Part of a small language model's weights: a variant of Muon for these matrices.
Each number is 128 + 32 x the weight over its row's rms, rounded and kept within 0 to 255. Layers, rows and columns count from 0. Numbers have three digits each. The size before them is the row's rms in percent of the matrix's.

# layer 11 attention output (transposed), 160x160, rms 0.164, rows 150-159, columns 64-95
093:069115134117099035130114180167111101125089139152069177076136128117119141114142111183182158157165
090:154100095152147098089109173136147169101100067129066162122111116095182121085089161078126139108165
084:081063068132114104135093058124081101153162129110137174157097132086141147157109142157169137117122
090:178114112130161072116123171104102168145075106152167156120096083193072114101216122150078107110119
089:118145125134168109118127177126105100146124121172114145132143139088065059124163161136139081161182
087:093073176188135085176123174141151110119140153083070120089095120134193120114149075170140131115138
093:173111098125158140182113132148111149193121112194097116127163137144175139117129138056158154125116
098:111207135170153113123186177086112146142118150104144105135191136102124151091096143110114122125155
084:109082123124091174138118063115209176097095126122149125157107123129168164129092123160125071175130
088:130232076111063148148081050126139155110177175143125147131166076153086148122205114080178097103125
# layer 11 attention value, 160x160, rms 0.13, rows 151-159, columns 64-95
094:157153132127110131126168152132073116075131120135171104116117132149066112191155159087179095136213
090:176120147130074175179154149175092151095102111135102069154109149070133093158172191076094155200179
089:056174122107088185118113079152115093116161126107145129132131139145102083157156080126141138098124
092:137062154177092104175136073183114142089150116112123093080087079132185128140164135185093159125094
086:127190091096133136068068149151155140179109107098100131159112123121070085144092135053147143139164
086:084153110175093107167177119095115131116148137056145206116101199042136112193135142157090184154131
095:119143138119090101071037069164154175141139155139136157076164166099166137129130093130115075188045
081:061118143155163144127147129165055165181128138112081119094094184222096131165178159107090170141154
090:136141134149183144108160184149125160122183098138156139129125134101086126125152088177078126161109
# layer 11 MLP up, 512x160, rms 0.136, rows 0-86, columns 64-95
072:144154162173151183149193096221129141146119110094096134178098132143150137167113122113104133132069
099:067105165144145139130140064102097144201178196134089125066142062131158128154162128100139110102111
097:152153082176179172123060186104096165141151094084112216152157111102202092150158120149151058152094
096:121134125125133136095129109158145148126136121155104087105145152158136107120088127118153157106120
081:111170135089168123104101107126181113135160070091081169141152179146196094108168102088059149159179
093:132064123187131143156153108083179155133101156135111105133144096194089099109136108154125157087096
073:162153155153150154123131143113072123088127147202177182162089134132108122195066132117136124191140
107:094131143184131087114132126147157129075147101083149140122136024187150100186126113143144188144176
100:086158135107135058082181105137183132130112136137160162131120108188146157116107213042133134113106
110:090086158199073108162121085112060100099115142145185135128097110161067177144148147107082097122122
111:102135113155089170142132128151172127129178097154141160130135120175077129133145143084212127105153
108:201166094115160141116153167058170091126170106131175134115101128107170049143075136137114103119129
106:106143122132166087119102098104162125153146137122132087090181162065092210120074110104153116148081
102:093154164119127038151143093128114135163197137120078141133157108167123093161125095061190135113104
109:132119123110114117178146121220104094103091111119157114126133090090148126143183136113171169171143
088:130099153063160132112123070196129084136082099134077107109147041168165122098155138129157146087132
089:062116125116107139130144131175119146108095094157123142107103130153104136124119152223087130098023
086:147123111123105119096121097096126136083141115160158133142124111087107061074160156089130173144148
095:113103157134136211105159106164109118101148118131201107128144109081113088135085137145120147172128
114:145145065130102152100100190164120124095063111136148079069161125104134126117135024117071155138109
101:137112105111101146126139154139116076080109115107160095125185053125138065085131145148148112118144
100:092151138126141104122163148195143148125145135147135133097191093161119084121149136161079164153113
091:137104120150141087086110132130110107079060166111133108127114117164090147158127165136104113166144
110:124162105121111218143111142122165166170139154151120157123112123167093146170151047164122133107121
118:136169115175110154097048174124120088145136119082152174085146138075103150123138161140094140135157
109:131095079114136132110124141119135116086137150134066141115165121051113103153125140115085078126174
099:128173125165197119070097177150100103142174082092113126124156116102169127139140126089100083193107
089:185108098091086106144107158125103058114091197091144111163115166176169105169176104133125088157118
110:092167182137116149115140159103160125137078099096131121144121092101111064123142135083080141096148
100:154126081105120118171081100130152175110107149085167161121157153085129159102120102078083148149100
107:183111086148137123066124144104141078139148104173126105107112107138122103192147059115097121125056
101:116160103153116079129086158168104102161101089177152134182165125137093178131102120162172131065147
098:161157112148102111177153099087129183141200150113132111164153113071053134084224178152160107109143
097:181110069134146115128094045136144160145108102101093097148151116083163120157119170140191193154142
100:152115101127117169090079128134080108157113161113117090132090094139122106112153132176122101133137
076:138154038089157084101155152126210125117197120133092098105210153197146158068172129123131123118148
113:106173137150158193091147165193126167089083160132110105130120069101104129187132118110124101097066
108:131158113086122149147098175103133138152143156122137078135127145169097119157159098107205133094129
106:130127132065089161099048115122094139124082084086121168102138179144118127224110127132081085098102
076:126145135149133155150114115199107179112140131136081190118083164146116124120059096133125108162125
093:121162145108123140141141137072146115120126064133108139103118106164134067134199125164132164094084
089:116164150127144106114099089127103174171125141099143089086106127127123099104113101119164102119112
109:162114090155185190158100055160168094137130170165105167058137108125130118143122115165130151166064
107:089104092150151127109136132161075165065155098183102168105138161098103123103129153165087102176168
107:182166089162139135133114107157140135124105118116128150153115139127114120139113081172069114143124
100:108165081139181105110135118145070150113141044083136155114132140144138175165135090111192155115127
080:173118008180183111175131148127114116136204154076113186123122183126112136136166165149118166112078
116:170151141123128185115146129110139124129103089146077139116078135113118138094140155228098066148124
116:183094114123138132093049160154178089163171103106136158139179077110113166176113184131115100153166
110:181130203145166147152146137088106114136127150112174095139107103097178110181073134137136156094174
102:113152145139178112119202179140077139111136152139112076150120136121153121103104095106124123191115
107:106131109172041108127094135122175124137123143118075109156079069108138147173171103138107153195116
110:163105147107085134114160097129101121108087123153182077144133111197111145143132170121067164058183
109:112089104092097201112077127127141093111171076148102136090112083119138129108114074092131157096096
096:139165155157154136139159214130125108059123141092111132154187089116135150147152119127125172143133
102:161100088187131143138131162137123153121065102150161129120160141167156089154142146163109128140125
095:113109134107136093127075115138193144119145113250161110107123109174207132118143106190137147081194
070:092174148103164099157199189087134108165152080178085116144105056158122080149102128150084119160133
105:101144174120123162108164121051090123131152140109088141106088139104155137151100145163144133162156
100:101108153168109146149140097090117120028110122114150070165143075106145149066158122152106149088110
091:186133109143175102078129113121184164122130156062139140113114095097114070130160104173118116099157
105:120122131122119172167067203130175133084155169075144130159184117128119061114107115158145161135115
092:128179173118083116139049128197136119186173110180103095090172091095168110158100108164152119162124
083:195160055095175151186167164138119102119168186077121122132133120091108139137123120127090157131113
081:171138111139104151100123143125145156129100104133126083133108162128161111174150100100160076160140
108:186144131148142123145119091111207052113153110151169117117119109131102140125112131073163103062139
105:144139162115129169152173100089078161104128183132121164140078106150139133149120148144152135096153
099:165100128110113138143113126081174105129081133105158162101130123163116177141119135100156110108125
095:134109140112154118184199105137114127115114183149083107167151119139136088089159108157175106079147
090:149146140131122107080176137089087123142123175085161121118161134157106169205087094119096165105187
089:130141070134113152131096134076157087126151155089145146143152143153092117075083147123153113074147
102:105152135168092165127102103143113102106137141145057088117121142131107086096139156128155114132118
099:170126147174141102128104208097140077068136137084160161152106092168127078092052141083131151105149
108:131118128136119109095138113157161138133124121131136142131123132101057099110150136115162135160101
100:131101159148125086157145157161081143064042076127155127138076079162162049139162101145146122153142
105:154215114089136123068146163163126103091146129120129119067162153122167105145115121101152116127144
074:134109076153109182105201137130127105114152157140144249115122100151133185107186112142112111139150
110:158099109161142130121156105125132146140137089143130131123128138167108127107088120080170150111107
112:122168046153131150138111128142201155132100137155130171164151125102062174202100084158192123094093
105:144180133154181114080160121176117088106053174189177087103091097069091082155088145129137104116126
082:056171160108157139103138088075114127175121125159160122139177121103161148148140081089192166162133
100:066140018138107099174141087174133164124158095075115124207086109145112101094168099105125135090149
096:113127136082110171126100109128161155110184134170138167176123102117109065108124080130120137183183
111:077102125142112102150105192147159113132093129092124105077086142128151096142154106075107048185136
102:052151123109158117096140142127120139073119102150149103093184124127017157177096188062102060122107
112:163129156128127159120098120141103163059174145101108122119094129131135111108199162213151110177099
070:059127094157144118158137088127129113124213129143113098120167108089121157136128165158161107116144
# layer 11 MLP down (transposed), 512x160, rms 0.204, rows 0-85, columns 64-95
070:153133153113172076158066139107122129025110113183175061102147088093144134154120143087157137114105
093:044063106105127123131087143086178145172161190117138135160140216102148102094082180158101107129165
102:176149079165126067113188119089102128127117160136121103105065091078134072170136112155155121195075
100:087112158148096145095154128116126138141181109117093104087093157105184153157036165097147149159181
087:095192153189099113158171141099080049086140137175179134136077146158118158115091133120151160115151
102:122136135148150149100121147112174120134168111111196178128140094124092104129155156142177139092072
075:145110105129070125112189152161140111073084115126129140149193153112179111100120126135100131067124
104:156117160072089150161128101086132094148084116113175183168103134111111109102095110158161135130159
112:107162146112178161152224141134133128126135129145143153164116164103083202119117188117107099089131
105:153157165154181126116135098142151106107162094131168145156133123077127159103137086199100159144054
105:087111061082147147116175094153124090062146150154109112133130168141129131162122144147150118139184
110:175153168070151105095177102145113140145114131133157136100193108081156106116097114136096183181143
102:181104149063157125142156163084133131111086154137119141136143140068123116159199154094105119122097
100:126125130149151111112102135146158131124131086131134131127163109171128127092121186117097203133086
101:158153163127153150136145093162140136169083091143108120130137130105127173093153074150099133182161
101:126155134111069139126138107120124082078128076126182128128128155115098074191086071174163098139082
091:142110118092097109094138128113134166136138140155145095120096129142139095140091158166108125099181
088:121132130194136106038121116119123161183113143083074085103169134078104175141101123097198145107180
092:090133127121125151161098179155138139136113059136109140150081169162147122156135163155163001108081
106:112081102155144117123147115107103126147136130089075132101082094121087138097153116162115128098136
106:124134109167114133115168198113139176147165091138116129122130147098128209107066081077083176150150
106:070109135117135159118142119135108138108145192149136155146149104101116137087117087134174145098119
100:122141133101131175134133091106119130159153156123099142148100115175181124147143149106133139116197
111:183125082133078117141129155225139124123135125140139077103099134092158143138125124100179207066091
111:133108100171088094164148193127125131130154114097167132154125145108098072141117167157129108150118
105:131042154081127119119160109144093077107141132130145143094159146093153142119118153103102165192181
104:153120151148131096170164152091094095118098124108082103040096126141169154187103153149160164120157
095:128127135145129145097141134124150115100095116184144121076182092116119132094157100108139187105115
104:124140080094103093132167135216140165124094137086167153130193082092150096174067108143060172098107
107:166146179092136113114176139122081090170169091117146173133079159137111126098136141177098092123181
102:158078132133160160079145131105133112122192118148165147169131156148122167114120138143106154159033
096:112134112133128109109164120146143063084177117109092072112103163115139101151118105102133084166104
101:115044133096073182110113113125132148174148100076171112127146165113141085139110183164120122087118
100:100096150130155115102177145113152154096102128180133123125168149128178083084135173091097155156133
101:115113171110150150147167107173202080135095138160144158148110139070096079124174155130155157078090
078:151073131110140167098131122132122080150152050070096091147157100178162120136124095157088102081128
106:133100067169127075070135096156131056141133186134142173125147123075131123154189111144124091103124
105:129077152133130158109132119202147108147127130183120149084154187160174155140132096165077096167193
106:102105127102150149099122114090153164103184145140125160135089152046197162214128122146177121113180
067:134158091179141104138093117084165145060107164132190054127144132110143134093151101118149111120127
099:116100133090126117194099122120093160099180142128115104079120105105131125110106119066174195089137
093:180089153091111152094142150099131075114087171095152140133114154061179120133021095097130179136126
102:119086095127128124107169169094119181060149155126172158154142118109170103146128128117150182152098
108:134118090107139184103118146142118202180122100132093115131124148200166118098132103142144158210095
106:092109062126136153146153083091101170129122136154097158105135164070121127121133155166083096158084
094:106126140126138161104135121129103138145116107075167101113127110141147162130160180087094149195107
079:133103197144083139128177157131126158081098085147095109093108118121102117110110099126085161133170
115:136089112070157110174140081068168119167130107153127101146110169157142080144133109114160161168116
110:155071121160118112146049189132166145114137148075127119163094097159158127152172085104115088135079
105:133137169084160090117158131095095028148145107153117092114084110161143130149125124089132204095151
097:086175111105108139148172117115114097194119107111115095089137155113121144148084185135169091143132
099:124088109136095074158172143153091121189141158170095162129140213108183160160095107158124117115130
110:082102139070140141109133145152155134074141153138090136143092145130107077164186161113138099127140
111:117147109100122051085125121159148136114136115165146135151152150096188123100161106152131155106104
099:114097097085155132178179090099129153125115081163172156094083103134136121128125204109133068130103
099:124080167122153128112158108152077113158128123139132123138166140151142131140156055099165117187169
099:060098104125075104141189088119131101116088149075105118155150134161072150150055161138103147147115
068:129090114186154021118056145122138151125112159168137150112122167081143115129135124130053122088095
100:136169168054119159137079122114113142183120100178153104116112153127113145095136135114138168125133
103:088156111103107177147167108185156116100108159167119095080124114112183111157124108152116134149128
096:145139117102112089141139141141121176119143099077122111138165105160071191137139066160097132164094
107:096190138113131097152103131126134111077157171110106087195115137146172143143151120136048136088170
093:094106160117138093091063174185207110148122105157150124110193064076139191137100150120131125121166
092:110163130157129112082108141128115117119150121162155186144106087148124177112138189176180139117168
086:133129151119120168178123146113125102139087090159204159088171106124132142148130117108107147151098
104:139092145170141145134116085112175139136100162162149150164155179168145156098151104199114091101185
099:127088130115173112093179060172115142109088110109128128129127106096107143162129127185119132154106
096:116047146109066083131091169144095115129121098090098113127114151154115059180105129165113098187110
093:130156175103114136080119129088102148152057142075117110086158107113096103155058091100157121113143
092:132148163144102159146116168183075168146148121153148130123142106133114137106159177130148073061080
099:093134156103124114135098125138190133169108175110144154169170096115117197124038093165173104112096
099:174071132109211137121137139099157088144133135115140192165112135157099170097121113151157098164119
097:109176065105135166123181130098111134120124198165079171134092140166119117155097067134120039182135
108:211148103073129180182090088155183144169110088162129156120156112095125127116061120138140149121145
102:157159089134116139129167098119088075097162133138074070105133114139184077196152085094122147124164
115:086091152083097152125111151107146100088115136131136173184160093085120135117133164164120084108049
073:115156129160134103123104115176113097135126123141159079114151157102152130123076098103115095124145
103:082165126075202115143173137126122120136124201174104137102158156088124145066137133110163064102101
109:099172147121113154121190094137139147115128104090103129135142137086143201134132112164101067131154
103:086137140135106130134149136096114124102192066105125137165121172106150158138082141146082132138094
085:129145142140163118133115123138100170074127090128101111098107142200112102126120098152107142143070
103:139090177111165156182117099155103124159185113075088096157139102115096069133149097164152065153107
094:084141081100113213148174121118103145065181145145091123160083123062164103172041129091127121143149
102:126143160073181143098103137103116122159120121119097191145127135159151102133122135123134116093096
101:110080163118143134164111159174118161097165117092120153166136179113106139101154137046159117145163
112:166059177106145167080156136080159142132098125155168132119098079201155143141107156149090138136126